Weights of a small transformer language model.
Size: width 96, 2 heads of 32 (1 for keys and values), MLP 384 GELU, vocabulary 2527, 1.63M parameters.
Architecture: rotary positions, tied embeddings.
Training: a variant of Muon for these matrices, 125M tokens, 7654 steps.
Each number is 128 + 24 x the weight over its row's rms, rounded and kept within 0 to 255. Layers, rows and columns count from 0. Numbers have three digits each. The size before them is the row's rms in percent of the matrix's.

# up: layer 12 MLP up, 384x96, rms 0.125, rows 4-183, columns 64-95
# down: layer 12 MLP down (transposed), 384x96, rms 0.133, rows 4-183, columns 64-95
up4 094:104122099119131107127129083138126138134142153124109105087106123107127141134128111138147109118153
down4 096:144085117149120119123163166098144093132119102100140147160141112151108139154175138130125170141135
up5 117:150127190084120119134097156110156110142101128158093118125160144106111083108104124173140147099163
down5 126:150137183115107133149116137124154155130114096152096127116150127133106106111180123123134158124158
up6 097:150119144140153113177172120099136113143124149141123139114169125180112148094127097106157176138123
down6 090:081132097119137141097068152133133141064143116164146120162076129107149140122134172183124135123148
up7 102:132130144110141158172154122141134131138104124101143124139095139108138161182114097131123086121188
down7 092:125079121164123110136136128110108109107168083144113150115142141138139180098091132130110091134174
up8 108:132124117101157133116140161169108125141175131159082148140146129122112154125091132092125143147127
down8 098:130165132113190107138130113115140139133131138086098077148121186130141136128125152140100114112131
up9 100:111112137072122088108134134165158126131127111127156131116141118151137123188126100100131111161177
down9 090:153116110142138184142134153144128118095120126134090124112143147108142118120088159179112121121061
up10 103:107102094136119151126128140146134120180065115135152133134117140097110130096135133130071166155107
down10 092:075129151121112159100103115122117117166095118131155145109113141105151119150115106103097119132175
up11 093:098142138122129158147118188098127114163092131135144078140095113156152123117117132088147132180116
down11 107:152146129139153075127097086148116118122140177135147107145122176109110127134149152167102146094124
up12 106:143107136107113068132171129105118111093132120170164116141125106094140150148094109121141132104135
down12 107:117140146170121104108162115093123144196145147119136108169109150162134137109108110091154143139087
up13 100:144160125152111147092140132096124144113121112181082147143153123085107155075129144150150134140122
down13 106:064109120126106114118160129116115080101119164111156128139111139130177131145133139100096115122132
up14 097:115116138142118113177136121148134118127093139118132130106123104125148094128139102136139166118126
down14 098:108106166184180083116114123099121126154089137104143125182076111116106131116144109095173143124111
up15 095:130150172095158107125109177138138082155122138197148152158090102120098130120163124155143117085102
down15 093:128120136097119123175104120105108116134121118160089141099138147127162113097112145120095128119145
up16 096:163186137115144099104131149092105111098147124150120089126111150163137160129154098126166153148164
down16 094:117101116173109131095135168159130148157099143136126161082098124111108136125111151105112129112129
up17 100:115056099147119117113099122142116140144135130151091104126109097135166181162100119155148144151174
down17 092:133159177209138119128151123104118100126160116136142111142093119128115098114134135116137134128157
up18 091:122137125123138101112100129153100109124101124157171090109118101119117174107096123099159119154132
down18 093:112163156112143105125144080131099114155161157181093105147161149148124136111124125170112135089117
up19 091:101165095140121121102122126152116153094156141114155124129118186172145130084137152111137128113139
down19 104:133121142126149119146115136160137090150130132150126094107166063100130153094148117129131091150132
up20 095:117124128165116117156146127115103088110145123116115106153137151130162081070136165100096123121101
down20 095:155143152131130136110117150116111143193130133141152115113121091125116142163123094134089156128105
up21 100:158089144135145108181116143129137103122085122092126117114178107142148175138097132129167091139135
down21 102:108170105128143133145082166170158147113124110175149117148153114139109117146115148150108136120101
up22 093:143154189119099098090166095081105144098138094165094182122130145104105122132106155104088103105169
down22 085:065113103132158149137098170162143112148097137123143065105103143151152125122142105121133134087125
up23 100:160125123082118135153131085146073145149127130117124081132139141145140113135177134161167131113179
down23 094:099185150132139097129146104112110140111107145119119098097135136146133165121139114101121113149124
up24 101:127126112132125150131098136127101136092146097143137097124052168119118100125150103116071140182111
down24 094:116180146127108111143159112098139108093121117106132197139118135132113125110094153144080143101118
up25 106:170127146119165128147143069111125133115123146155145136145088159138091123104136163096108099092163
down25 112:137099144108108122084101132119107175145110170142134122086141136138110154140164105127125124109099
up26 100:135122121080098127128103113094087124126131137135109109094082126105131144131115129129111132127129
down26 101:127120097147108133121158152156117138115094135099126140200163138136145138124109118098118128116138
up27 096:127138124087103140134116133136170102085112152122119096126126136129155093131130147145110160104153
down27 091:114126128152137128129156149112077106156139137168118125147129107122125171145139084109110136168086
up28 101:086112145129176176076144144103165147121134149113136109104115127136124164155121144095148129127154
down28 096:114147107136161103110150152132148123107148156114154113161132139126147130125125149110145098172178
up29 104:180105137139126111082124152072123145129160106135136118144108124137127140154107129108107134130142
down29 105:118107186162139133133142126139150126165095128168106121116121127178102120078108180139142115129137
up30 099:120099145098168122166138145084126119120140145125131085115144113137090114160129115135124142136093
down30 088:110104110120142121103066163142140128134142140144137115142109153129140152098089134106121130101161
up31 092:147158121126142136132138062134096139111121173124130092126123152140091117132138114105120117151129
down31 096:138134099140136112081108136135143171110131113097101151113119098132141114114094155127140148132140
up32 095:103182112102124106102100137156106093122117151128151068127107134113179114158145142132139081137103
down32 121:116151114141131078121136160122133120137141157155156078101127084166140103120176143107143133123126
up33 103:089118133154121140108160130092113126125150071135172110136124085109168118156132135143155107143135
down33 091:151118161105120168106061138129116106144165170088181167108145158162109145091158142095116130106115
up34 093:156125155122130134113150124184095117117113132156141133141102130104118152146147160116073100110166
down34 087:075133105132119118105115149111161169146126122132110082131107135118148143109127124183146112075117
up35 095:119110123143139136139154113128183100099097108160072081118072082105158149162151120152118094116129
down35 096:162069125128124151111126105089106126104119146120153148144129157164145116157165156126163140145129
up36 121:105137145108159138109060158124168172088150127119103123123127144128094128123108123093146159107131
down36 147:109131127124151140135071126097169137055166088123147094102166127141114128120113108129113121132151
up37 098:130141129127144104107132103115130127143110151136082134094133115108115145123169155120133173150146
down37 094:151111139142137119165102106105125143096128135143116133067138190115115164104094110150160131112133
up38 098:130124124175113115105169132151130133105125129182120156144102132116158152121145167124129128119129
down38 113:115121105138116137136161079125144134137134141148127146085150111162118142105122125099102118089113
up39 093:103120133129157125131133103123138176115125060106074109115128120158108161104083105132101112161122
down39 090:173126084131117097107113134145150112103097159112154138148116177115162109142138168137079133112134
up40 103:130097144111134144083136104139155159138085130138126091144110122139157113126176120129140138110153
down40 095:128135110105127115118162129129145114136126123158131105135089128129111124147136101093160162142085
up41 090:127134085121158099120132126141127104100080136087124134159136114144093161142162147067111089110132
down41 087:132135134139155127150136118108153176129151120203115098111139116097124087110112135182112143124101
up42 100:126132140146106151126086124141137147170088121101147120112169107151116121110137145162090112161145
down42 104:114138139128104159126108166169107153130115128114113133100137148149100111113124206150156153147112
up43 089:128132110115125138124059093109133109148119160127119055127116125138126097116060134151140129100151
down43 089:181133147118108100116167098145090146158138142108144169107107111119123133148148147106101147148139
up44 098:154137167134124101160157135118123169124169158148142135103112161119122159101105116116105142117144
down44 091:098136137132071117116136121126123115113115089141143158130096103152164125105107157173109153146142
up45 099:097098133112104151138110163165150123137099143177116137127144149122101113155134167164131149135118
down45 089:150181118137103107121107134129133161093155133118110114075120138185098110120125163092130069124137
up46 105:127074116120121174092100146120124112157167132151135141130113094146148108162115145120122181136143
down46 102:070151122071112160170168113111115132129127101123109096117097118169119081144132124147179149120151
up47 091:099117091142156117133164151106117180105121108113116115110116155141147103138149160084149150158097
down47 106:160121133136081115122177108132125141163122123126117136161135148132131140121087105157076127156138
up48 100:156081092136098138130113169122100169105119129059088104137159138135185138119100114113137110157130
down48 099:097126111162173140176180114134133109126112123148137107107110100102130120110111124135139105135146
up49 109:096121126127107100193145131111140174139146101125139106121145119141091124127108127133164078119177
down49 099:139114106120117119118097120124126147104084107126154090132138107157117130111144152157145116149140
up50 095:169149093144107137171114166127069153098091102139117114135146124154102139140155116100140149131151
down50 094:142116119138125098158146096137142113114133177109103140071116125136102143109103123182149106128095
up51 102:085100092167132128116112098149104135079105113173073169141152119106136141135112131112130138123114
down51 090:129135115104119163133099107165123123101112126072133107124104147131115082187160141167153122160132
up52 108:129116125135122151135146125102140150145117093115149150143138124137083090148095122101106151129119
down52 098:154109131126140128142079151139120125154097079161112090129105144097127165160139123125117167113133
up53 111:167115112134125157118089131148104130110152104153119157135166112184115140096152097145112098135115
down53 099:151103124125093115109084171137133154079173118101088149096131086147156123114129155138157117129142
up54 111:147122123147111144124130176161107137127132150160127148130127078138118097126137096114157124111158
down54 111:137135126113161122120143117127128112121123131083171142149175114120091124141143137123132116088148
up55 093:151143149109177141132128118127131141111114138163089057125149149108151112130119126168141115112122
down55 081:095163122142074127147158159108097132135119145088110151114129149143080130140134129126164125115157
up56 112:130124108142157136101126163089110139176130108114123166118154089105137124116124120107090118070109
down56 106:138152113144109117111110126159123154133154116117102111162135132116076117093154151104128166119134
up57 095:112134114147133155094124111111113122145116084117123152145097135113149102133139113142165131129163
down57 095:143129156135122075114146093165113137170097152071099093124167082158119115131139138130128128177160
up58 102:117118157086113139143145147134169135160151154148126135148146130124110075118094138086119124120137
down58 094:082130173175108174148110101117129129133112097137118169104104108148128115133140163164122139131141
up59 094:136103097160116076101105127060110149124163135155113106112106156126138063116152146122179138154122
down59 088:135118113132155131163109146144134110145128174103134121141091079058122171159136163098116122149124
up60 098:148095165133115162129135130152131135133111142116102150093147120144092116119117120118144120117163
down60 097:106165131143111092135115159105144115134118139110174064167112143137154113117145130117112128125099
up61 095:128149138134094097115137162143160180127126151109095162135159123126118107161117150133163112168161
down61 100:142108146129130157145123108085127098195085175146144094138103122115123116123131101156097101133109
up62 099:132155155180113115150120153105143165128133114134112112088135100111147121148140114102149122102168
down62 095:135113091105145117128146118132162127089140162154127127115133130185095149119147072133149121122188
up63 097:114102103111144120162107146111154142134099163140151133163117156147157119131155103094126064164113
down63 097:115139143116162143081117106140154161135148087111125126094127118098076151141139112155134109111130
up64 099:103118118116115149102084153105149125160083122140117126136097103132098158139081102115128156120140
down64 105:155101187132146130142124109134119131146161183143109117113128133125156118169155117069160143125129
up65 103:085104118117122143168125127125107138142079154116135136156123063111142150093159158133124156136136
down65 094:166162137075131116126120119110129103115191129108138098104138181110108151147092142140111151119125
up66 115:131100120111157159109130124108097135117091099131129140152151140153106119142126096138137127151126
down66 122:121131127126096132129114183107103118082150123166148131125151158108104138194098127141120146165073
up67 100:162140131141131127103135179146149138136132141135111122124152147119119149115165127123162141137154
down67 097:164173148138120156104115122137116169083150109107145144116108136109106151154090124137118129110131
up68 092:164110107129121124161168104103126092199130116133125173109131100148119120107166085134063088122126
down68 092:153160112144143130145124082131111133137140150121102171135168102180144111134137151085094131116115
up69 118:106135140166160127178111144146111113082138109144095166090122145165091120102094115123145162122119
down69 149:123116110099117152126112109140116149080109125118115136081123097148138121133132091118128123066112
up70 100:149132099094135113114093113174114167117139127140135119143079143143118155115103089111119100104133
down70 104:137135125124126130081114121103117156131120180124157129094118104131154141152140113111115127099145
up71 098:144120098126104213120138139158154104091105127132139105156166136138139135124108160142137153123156
down71 088:128114105114122092144129088093123078101147117168103138137129139131121135140137105068137112124114
up72 102:145131167146121134164136105097145136096117142091129111170146131117170142111149123124135092084125
down72 101:118124122130170170111100152156148118114142109162118170116111115133112171114108120113146122126122
up73 090:124128127126138125144107107112084126116115162163132101145123102124119075095112109129139096135112
down73 090:110151114115134053115159113100102140142148113109126151140130140099136136169144142166126183140135
up74 089:118148140109151108160136131140139123151097143090124144133101150148137169153057114089134169086148
down74 097:139094125119102155133144129109142140104159125131148095103137121148121147127137131116141112111142
up75 096:165128157108155122137100071147110149118134135099119094142193191138148172118090122158148125111143
down75 098:087091144104098118101076146142142105115095132124108148142119117117141112150188134166162155141105
up76 101:129129146157093124127128127099116139141121083146122169065117105119092134125123107117120113152175
down76 098:127117143122170107132125137166100106191145155145092139137146190114118087113129101117129163098165
up77 100:120160086133151161095152079124110157161127118105109139098110137119189115170142152166130134165148
down77 103:083121153105148117146138135146137097141148177142121103197152113151183124126105109065116145165143
up78 098:128202085155166112130092130144131147100110135108131121133128118121130135126117113127087127110133
down78 095:120117128089091152122181131152127121076141123146096092112127123108140138099121119117130139161128
up79 101:148082091125116157129099102118161142111126143095120117149149106105151117151133076150153089124112
down79 092:119115102126124084166137139171150123148112136109151111170188137121136122152119144101101066096111
up80 090:105129116112127162154126157118137140119081141126116140157128100089149122134153136151220099108111
down80 095:130101105120117125114120121107112119140118135104159212163124154137162174124112155085099161107143
up81 110:121101146130102132100136098105105126129139159135145115179151164165134161136125115157142134149132
down81 109:094128075139131101109124187118118155134138099106098176178154117123108116137120096132148147134106
up82 101:149126138129119109099141114131095156111116107102154145065113134141149096173107131131133114125161
down82 101:164095125146117144137100119148152139147143136162139135131118119074155127135109088122121114131130
up83 088:109148105133113135145115120147130141141114138142163103130113083099140119138110159117148141131128
down83 092:157156161092087120135142162156118117144138153148101132133138121149123122087112155077131115162087
up84 114:103118133148136149122116106113102149149104112133115108169093116154104117126103082134146095146124
down84 125:111124101107130128143134121101157124132117111200103100146135128140120115115116128152098148146135
up85 098:126111134130092145167120165128134137141159120143142163105123135154123132078082118105115144095147
down85 106:109158139080133117155162090127121090118159149157142113173092130108165124112164148117105098176120
up86 092:155163136121126117152140140186147144106098147140122175119135112100115116171111118132133143126126
down86 092:100136134105139164116161120129078098092133107121114081148143129155177153099129116091151117153145
up87 101:149135145129102162087124150076114114130111087133147120143133079137146115140144168119081124152133
down87 093:094158103141145115160130102162128136148122123143090156150122123132123147084142127178150132093111
up88 105:152107146195114132090127163108123143166129088183079152131138099143142101090156119128083076102116
down88 099:128099142124160128116086135121122163107134146157092134136155123152146089097161127152120134159131
up89 093:114124127119156103077120118112119092135071187152155120109103111119124131175097107166133141147124
down89 093:146124150097081114128130120145119127129164132140149116138144117133086125102148065134098100152146
up90 109:154143159130169146086122148049123132165106155139150114125120124146070150155115092123094093126130
down90 105:136148110112145120127077139106137136147091090120148083126099170098134127146108116143140141086114
up91 096:114173100097143098125094156127102121137106167181134081144138104133152122104120125122148107136119
down91 099:144112136125155118116117144139087092140101171135137115158085090107144094134166194119094127163176
up92 095:105139107109123116091119140117110137106166129131087148147126158117138142132091099119129143115146
down92 101:146119124120089114142120111112103111137126114125096132160138129154116072134140138142129092160126
up93 102:123140127125143085140173140196140105144145107147108136089152142092094117102098113138141120147110
down93 101:144153117159109142141130134101103144169170142147102110140142137112123112157152112146148171129124
up94 102:086118109095150180125114162103150123157157142068112087145146149095098091103126160117169128101115
down94 104:132153127165157135148125157133137116139113153076138161189110131097119150138122155096110079161130
up95 109:121138151091148199074129102113105103137086108123121128145105124092128138131155128152098131135167
down95 109:118152118079142147111118074113142152144160117118132109125114153135134147130145134138110129093101
up96 106:165137113088148154126172143120168154154129145164123124130103146148124140129165120139106135108092
down96 109:160135145116111141132184105137118121125143109101121082082128129142161069100159103139111095122078
up97 094:136144186127109126179144154157105128154114134142121137070123130127136118075106138117161110152123
down97 090:168117135176148165102106117096141096151127152151104065133098115060162116109104115132143127174120
up98 096:147133133128146132095126138092132133115150101124132145138138103061136130121122078139136114107147
down98 090:114128152167091087132123126144132124132080155119100124095140138184111140133100173064139106116140
up99 103:155073104147147077107120124128112151169082153157099137131082107130103154116127140124129111098135
down99 108:139174101129095124142112172130133118109139123124155118105162115130131165175166083143116106136113
up100 102:139119116114148158132143131102123150117124141173117148136121111159075105128162123112103081111170
down100 105:153103124124108108113130115150135102137149127102127142115116137099147134119095113149166114158142
up101 093:130117126094154139171128144123159084093117127109149111093095101083120162114116144156164128110177
down101 088:115152078148136112129125121132112166124132112092098141125149162126141126117140188129094109124103
up102 098:145164128118148169117087100163109112167134145139142115144134137124136145141143112146115158090117
down102 096:055103150113146150159160116114176119064131117135135122173118107132148113079131104098180128183153
up103 100:156117113103129148100163076102078138134128134105120131098125158121139135201095105098118152129175
down103 096:120130084142133115111087173135188110142108147103130182074108109091160135129175152168167110143139
up104 108:114169097139159119123131129116131109124149155130132138103157119114097072161132143094161083101193
down104 112:120123138147112116121117152088151061170154148168134114111104077145105119107169113112126088119184
up105 130:098143144126101200093096123115143098164148130138113160147104142079135123143132104129150167149136
down105 145:048159144154158148116160121122087140102122137096103138131096109116167123120139137153137184130085
up106 100:113149077132154143105178119123117118167151111126154119093115088144102162096106104144120107095121
down106 091:118123104163167109109089164134120130127143127110189143131141163117125089097129132109113113137108
up107 103:143116110128129154138122123147184134104092120118107153100116131101087126137098077127113116113096
down107 111:117158130128141174112103153138104106122177171150140157191147163128140101103137149115106154178160
up108 106:109125102142168118131117137134141118119145152157153132174119118140126149146130130181119114145124
down108 111:105150135159138155109136117110118124151130136156116144096111126083117126131192080130146147118145
up109 090:104100063148131108112100099110143148165121109107101102157145108150115105138162097098122144152144
down109 098:146120166099156119161144102137132155130141131184093127099087133099114141078109101139130104114114
up110 102:156093111124135090132144099183173171109150095146126116107126114138112166102149096123105124080143
down110 092:128107124077144108126113127103096127086155186111092099145128114143142123122168180130111142169145
up111 102:107143176138100110126109123100144154169113093169118117109121140140141182096137127147134123125159
down111 103:149088128111087142114139146141138124139111146108118123141115119118124194111211148124158109091162
up112 103:103128130137148146125137186107138151130096157112158131096171115075170121085099123129149093091124
down112 102:120115145112086125128106106168143125106131142156087175119162118164092134105153125100140121146141
up113 095:135115168115162096092110145120110133123052124110152145085091085120105120157113146097140138144165
down113 094:119163119125108130129140101131120126160196128149138101179174144098134115132103103171153121126120
up114 094:078135152167119131175157133114086101139107111137115072116071104133136120089114169121126131120127
down114 091:158101097139111062121114122109124114154101136109124153138176144149103126151135138091103101133146
up115 105:147115093156176113081142139148116158127057137134184128105127148132115148148072124152130087157149
down115 100:143133075109130109113112121148102084117106123094151167125145126151150136083190128100127115153111
up116 095:112102149120107114157142115125167125134118137112081148146130170136141118096121128146109097108132
down116 081:141167137142152151114128124131129140117129105136140119050160134132113106147108100163126152150119
up117 098:122124122090120137151128128129146185131118139154131131129110137155116167110122105095143123146102
down117 090:130126126163174142111127129133127122134110134100130120131105140069148140117089185164146157127146
up118 094:135170109121121107088092174140106102129100114122120101177109109130154175115142151175138130173159
down118 088:102131129153149136199193141102109109115161193143110102127133131137132089075139097117134124070120
up119 094:135130073089119142120173159090113136173123120148126152089140206133166108140111104121109122087154
down119 112:140145144118136079128156134109134124116146154117120124165108193121149133119104139146136108125170
up120 097:158126134144142135113150167143131126141153129151134128108108117137092158129186127071173102162130
down120 101:096172110114151148108086116128145151106097107137114082154114191134147123110052121170100109108128
up121 102:105116105121116138152126080163111175152081120168105171126137147134115149118102147128118131129149
down121 103:138142137121123107154121125114108143187116150095101076128111172107161119155198118162092102146115
up122 104:133122119125189119150105136108102152117096164130154133123100110138141136117080161126091142119128
down122 104:149120168104149111131093104137139149145099130151094079135144133128100115121119138117125132169130
up123 099:119123128146137068150150122175135102159105120138084097114128121105159117112121133139089130104120
down123 097:019135148125127129153097121104095084115121128111134125157156169139144142127129085118138145162155
up124 110:114100115151166128093137143118137140148065158132152135127095155138139101126160086114149079099093
down124 113:106116129159143136098125147133114155165125149127073113159101106154140096121122084127094116110106
up125 104:154144165085159160154125116115046113130136133127149102123122085098089095111121135123139124121129
down125 109:166133105117133139152095145139103129101117118128133108153154129085104126101112100105124100146128
up126 094:128159120128148149151130130154097130143138108097124125114131134121149114097107139122177164124127
down126 089:097078150113176104121114121106111104118108149114160139141104127153128141176150129146122099146168
up127 101:120142123098136138132138149092099140103118069131116145159157125136157148116092110147143100152152
down127 094:132139135152156171150130127152159112079123164131121127150121146095124132110119165115139092151111
up128 091:086128093121145110159101181133130127107118136090133170140096128119133147145144170126167151145183
down128 093:144096122158108162129145108119102145169090110149143136092170102150112134111143116126134127095105
up129 106:108160102121134153142116133142104141132126138160160148155164115091165136136127153176095105125185
down129 112:147172152136119116105151173145142137149147115113148165133124154128122128064115119103153154159108
up130 100:099101120112116132112086108125144129134145095134137150149119092136143116093118096142118133150139
down130 102:110171119162104109128131106113164105152127147082148109111099089139130135120101103154091155141132
up131 098:112141119156143165120148095100129101120154195146174139118181137097146173144129131157103132118155
down131 093:120143118106113162160131146122143167037146130128088107106159180102114130131118128102130142145121
up132 090:096144143115094145134109134183084152121103119132130123098110127158156141137184164142109112148142
down132 095:165132110125159129143100157143118142110127126141134086128112128105149114099092116137132140122150
up133 096:141148122175113132157112178111197112140124122162157132118173145145107116110088126117134143148125
down133 090:160114150149131102104127139128148108147154147130123184099125110142132162167166144115119144131129
up134 097:146110166116156111091143117159180111108136131159119137138128160113149090082094143149123133151124
down134 095:126130147112128143142156139133137112095082130145140080157099122159173097141161131080121128134131
up135 098:110119149155123117149129098109120119141138155102113163126112076093162086125147153142150152148118
down135 092:108098113154134103137123156122151179121080137142118126169175137178132121160097109140137148113111
up136 107:127147096084150161136136098144076158113131126115140139100124134115124126123102148131101105133159
down136 106:155141109082133120106171138130134159112126144122133164116126158123095096175076106159121061136162
up137 106:147161114137097155126100121121121135117124170113119111115173164120136136172133130132124089118134
down137 106:132064128138143120161141106128093129122121122176167155140128082165100111127165115147135151137116
up138 100:091088101078127120143096169130116156148132126111190122128116117154097128138127124103153135148130
down138 103:106169147146122124144162089116106138092120140138087153156127143081160120093119144099134152149108
up139 100:146106087154093137159164154148165139111136130138108157117112126098107176170075149165146117126161
down139 104:146099136108137096151123131121108099083144131147169094165119153146149106115173134070117139155140
up140 091:153139124113114105120125146122127161109148125110181088157139147164140111146146106114123106138145
down140 094:131108099136138164150100163131142157087088102166144148098108130115117157100120118141181122109153
up141 100:138101102149141088136161116127154154101119133139140142151102133101119072129093115118139095123122
down141 101:095117129136077127141150149096133096141132151144124134137174115122148125106161164091106147141125
up142 097:181116102155105126140121146128126113114134099156116164100138168139143144136130133132103109127125
down142 094:108154108139147085081130126111116116095141107155152104133092128150097108163107137125120102128091
up143 105:138123118098140133103146104141154107131137109099139160095117104150145116076111146141114148142171
down143 108:134094121193102119144133097113099129135145130088189112132093115097108119150107119126101141097120
up144 110:122102119142124123173135150155114138107117135141099155137142134127081090094187126132123136127136
down144 108:154148136118145116134109104146106102128120124096099098185134120121119118154136162133148154128065
up145 113:144123105117146138124139160122104122129149138131142089109171130108113127130096160096156163145129
down145 096:149157095130113050166151144105129135095135102084133158141130129105129124157075080178104124124158
up146 103:140111120132133130113094151098096167153128118127126108135101155098111103162137165108108140107182
down146 107:083106096098163150124126138122126114058113156159112127126117145122121135103108148136138110105105
up147 103:120135113122117160134167134119085115148108097147153127149099146116157112155153116128137124137136
down147 097:106090131127120082129125105103154092090144147121142134092148100135094119157123123106121117130127
up148 107:120116106141106142133122123125127123123112163135127135123151136076147108159136130134086148099125
down148 100:069125131115150155153133149138116140069117110145173140137123163167094099089125102122129114159121
up149 096:131137086150161130120090111133130118140091093118102145113102122186169126148129125123139136129129
down149 094:087070130152129153168110128124109112111130115165102115146125153153114103165135136122127128156145
up150 098:116169122115108127117133123091108151082132113122139150095115182151134147132120101131128109106115
down150 090:122119163116141116124096137160145111107092101124128150105116115139110132179169120126107137146117
up151 091:125111101132094137137107139095126146184132162106153096130117121121147108132116102103109168150126
down151 090:080141091148148123166144088137131139115189064105148107125174130164134096145126104128164156130107
up152 104:141159146176129162149105145118115119108132143114157130127157151131167070100112120161144079143165
down152 105:132083095112084121099077143148117144140123126103147139154131110137093138149158158117139148137132
up153 093:124159143098135111112114127144149115163103163135092106127123108111152111165132149158147117181113
down153 088:118114147144110154107112115141130113087092143162160180139137120144128107129136095127141116152129
up154 099:084072117132180125118086098125143170117140142175129125105154152119126110100135142119120111145113
down154 091:134131146121153125113112132118145119104124153125147141160117172150126129096119161103141145133107
up155 104:130154130118143125102133139141112154123159105145112128154136150099124097134163072093125144134116
down155 097:180108132097102136157132130101156056138099092110156139152126084129160105109145128096134122130145
up156 098:107143120136141151171162122102099136103156121069124111129129175128140127115135135096082201127135
down156 108:167120150121143070089123129128146087140104135156085157144115129112114156124132126180114113146130
up157 101:157155093114129118144054113112086116115152147124089131140095138142123142154139165097095120132154
down157 100:102117181137132151135182134158140158143121101156183127107105137104090091116131135098157121158112
up158 090:153132125122100163142121142157141133115124132135157151056087145127083160096136146123149084126146
down158 093:122120123106160112136117142113108146144134135128139090237159175104136151146119117088088157128142
up159 096:102180116081140125160123139105106122125102164091080093113169082146094133123134117117107122110119
down159 095:165151121162144090104073103081125145099120120155117162137119171123106140187119107167167152134134
up160 102:137123139135155115148144143104127155137127093100100099112128159121112148189104128099142106151197
down160 102:098140083132116159159121151112114109129149097146070139100123144147132167118068105157102137099115
up161 100:128161106112138151107109145106102200176126190108120163104146122106137125128144101117136150133139
down161 107:127120133181122067157104160143143086131138095136097112154130117110126123111101162164096113079082
up162 094:134109123150126141117077112112119097097156066116126142137117100138140136145098154179155114130164
down162 100:150115130139124129153132101147128135115132186165119127131121119149136102109168106103110134129113
up163 096:166120157117161125159090127119159128153104128132165122092113141138156062099175083110136104123145
down163 099:108183131111157120119137082142062140122133085109139139136110157162121152159117146148149148067107
up164 097:087117160116122169144130130110095167104125077146159116108123154123137128138120132088105140152109
down164 087:134131125133147086110126073125160066126114138156131126097121072137156143116115153132138158115137
up165 102:112139161130126111130123195152188136133166132158092176127085106148102116142098127098124110178119
down165 098:133122170125122115139123144133114157171121111115128092178112167144135063127117121124089168180179
up166 094:144114126153090097129163103118131123141115129159132152091151135120131091129147110131145088111128
down166 093:139110099137103145136056138110163151118122122143122115100161126170143135058123163133128148126108
up167 093:155142134114139132114126117122118134094105158117145138120100140151146199151094143142139126156090
down167 091:134122116112086138123129162180130150116114147153132138150153116128176134121150117096116127123147
up168 110:058124134110148100166142111132110139165141127171148171118132125127135135128121140120129096117149
down168 107:067143153125119093127131130144151148146135138152111131100127110092119113143076118119120194108134
up169 102:119130176132108130135121158142088141132115113104098144172075090111077112137126131126115145140139
down169 103:157140150062106094115122169101141154079140153152105114125118120102143151103113113109148108159130
up170 103:110100104121164114180134102187116118112102157171113136143126116114088139093088129130199134110121
down170 098:095151119118154142129151095128077158168167100130109114162148157166131138159133133133142129073114
up171 111:146099099121094147143121148120104137112137115140137139124161127116136115095126134145149096095105
down171 108:136144140087124132096139134140134145023128155132105078116149155150112116161097142127144138152177
up172 108:159126106091184163132140131146118137155139151139164145156129152136125150155111083135084126149120
down172 107:124132153160146059139144135165137127148146132138150170113102175123142110115141113071111181118116
up173 099:072104137132151140079119127119127138169113145135117126123158133153105142152168122156124109140139
down173 105:056172153146146180157139093128153127087119106129094130115097103123135142093128093149132115133151
up174 108:124125123100124105119117105168152133161110097104154140113151186095099110137094149101093106091140
down174 106:123100131099142130119136155121095119144144148111143134144091117192117160166121131116170135159141
up175 111:147124077097124155109150154109124070125160115063084127116128166101132164100110102166159100102122
down175 110:134148106116141118100150161131124102128124123087156095143108159091131094136134109134097086148152
up176 105:163118108130140146087190112117119107105100105189115112124121118142139152104167138138132117154153
down176 115:078131132146130132157128111082125116109143138140126117151141128134157119122185122138118100088118
up177 102:151143095107143122130142156118150122130081143170136109167136161123118142132107150101136114120152
down177 101:166115100104143093144119173119121113136083113175148113172142093146133131143107112131138116099100
up178 101:109117142104124111128098167109143135119121122121143124130158113158094112117137093099111138145131
down178 106:133115118111173140127130117129139117117104113173143140125127144132119122113107109132118150132105
up179 099:124116144122143161160106153161108143107137101086164123129137132092112128098139149097088106135149
down179 090:083134150137154120116135134126166137133140153119062120104104121157132134151157120155089146108110
up180 098:138119139139113167113174120183141120094132143142138172118153143095137108121124110126163078138164
down180 088:106084128155146120164095142149114137097103122162102150118067118134135087121157107113133122157125
up181 100:082116116132138104138143134137166126120088118185090133112138152132132108105137122085123099143115
down181 091:156123147134139100139103109138143131159129123136143114138102143108084136110079118167158151128162
up182 088:112141119149166137117124124127103164073125158150144114141109145070132140126152132152125120133121
down182 087:098117142115116136119115159105116125142161135125155149060144114101131117136148139151101193132081
up183 090:118125110117095139126195116117136173095139133110105145135082135103137122119099142132115120121143
down183 085:115127135131150153164118135138130134125132122145127108152171156139092112101126108138134137125134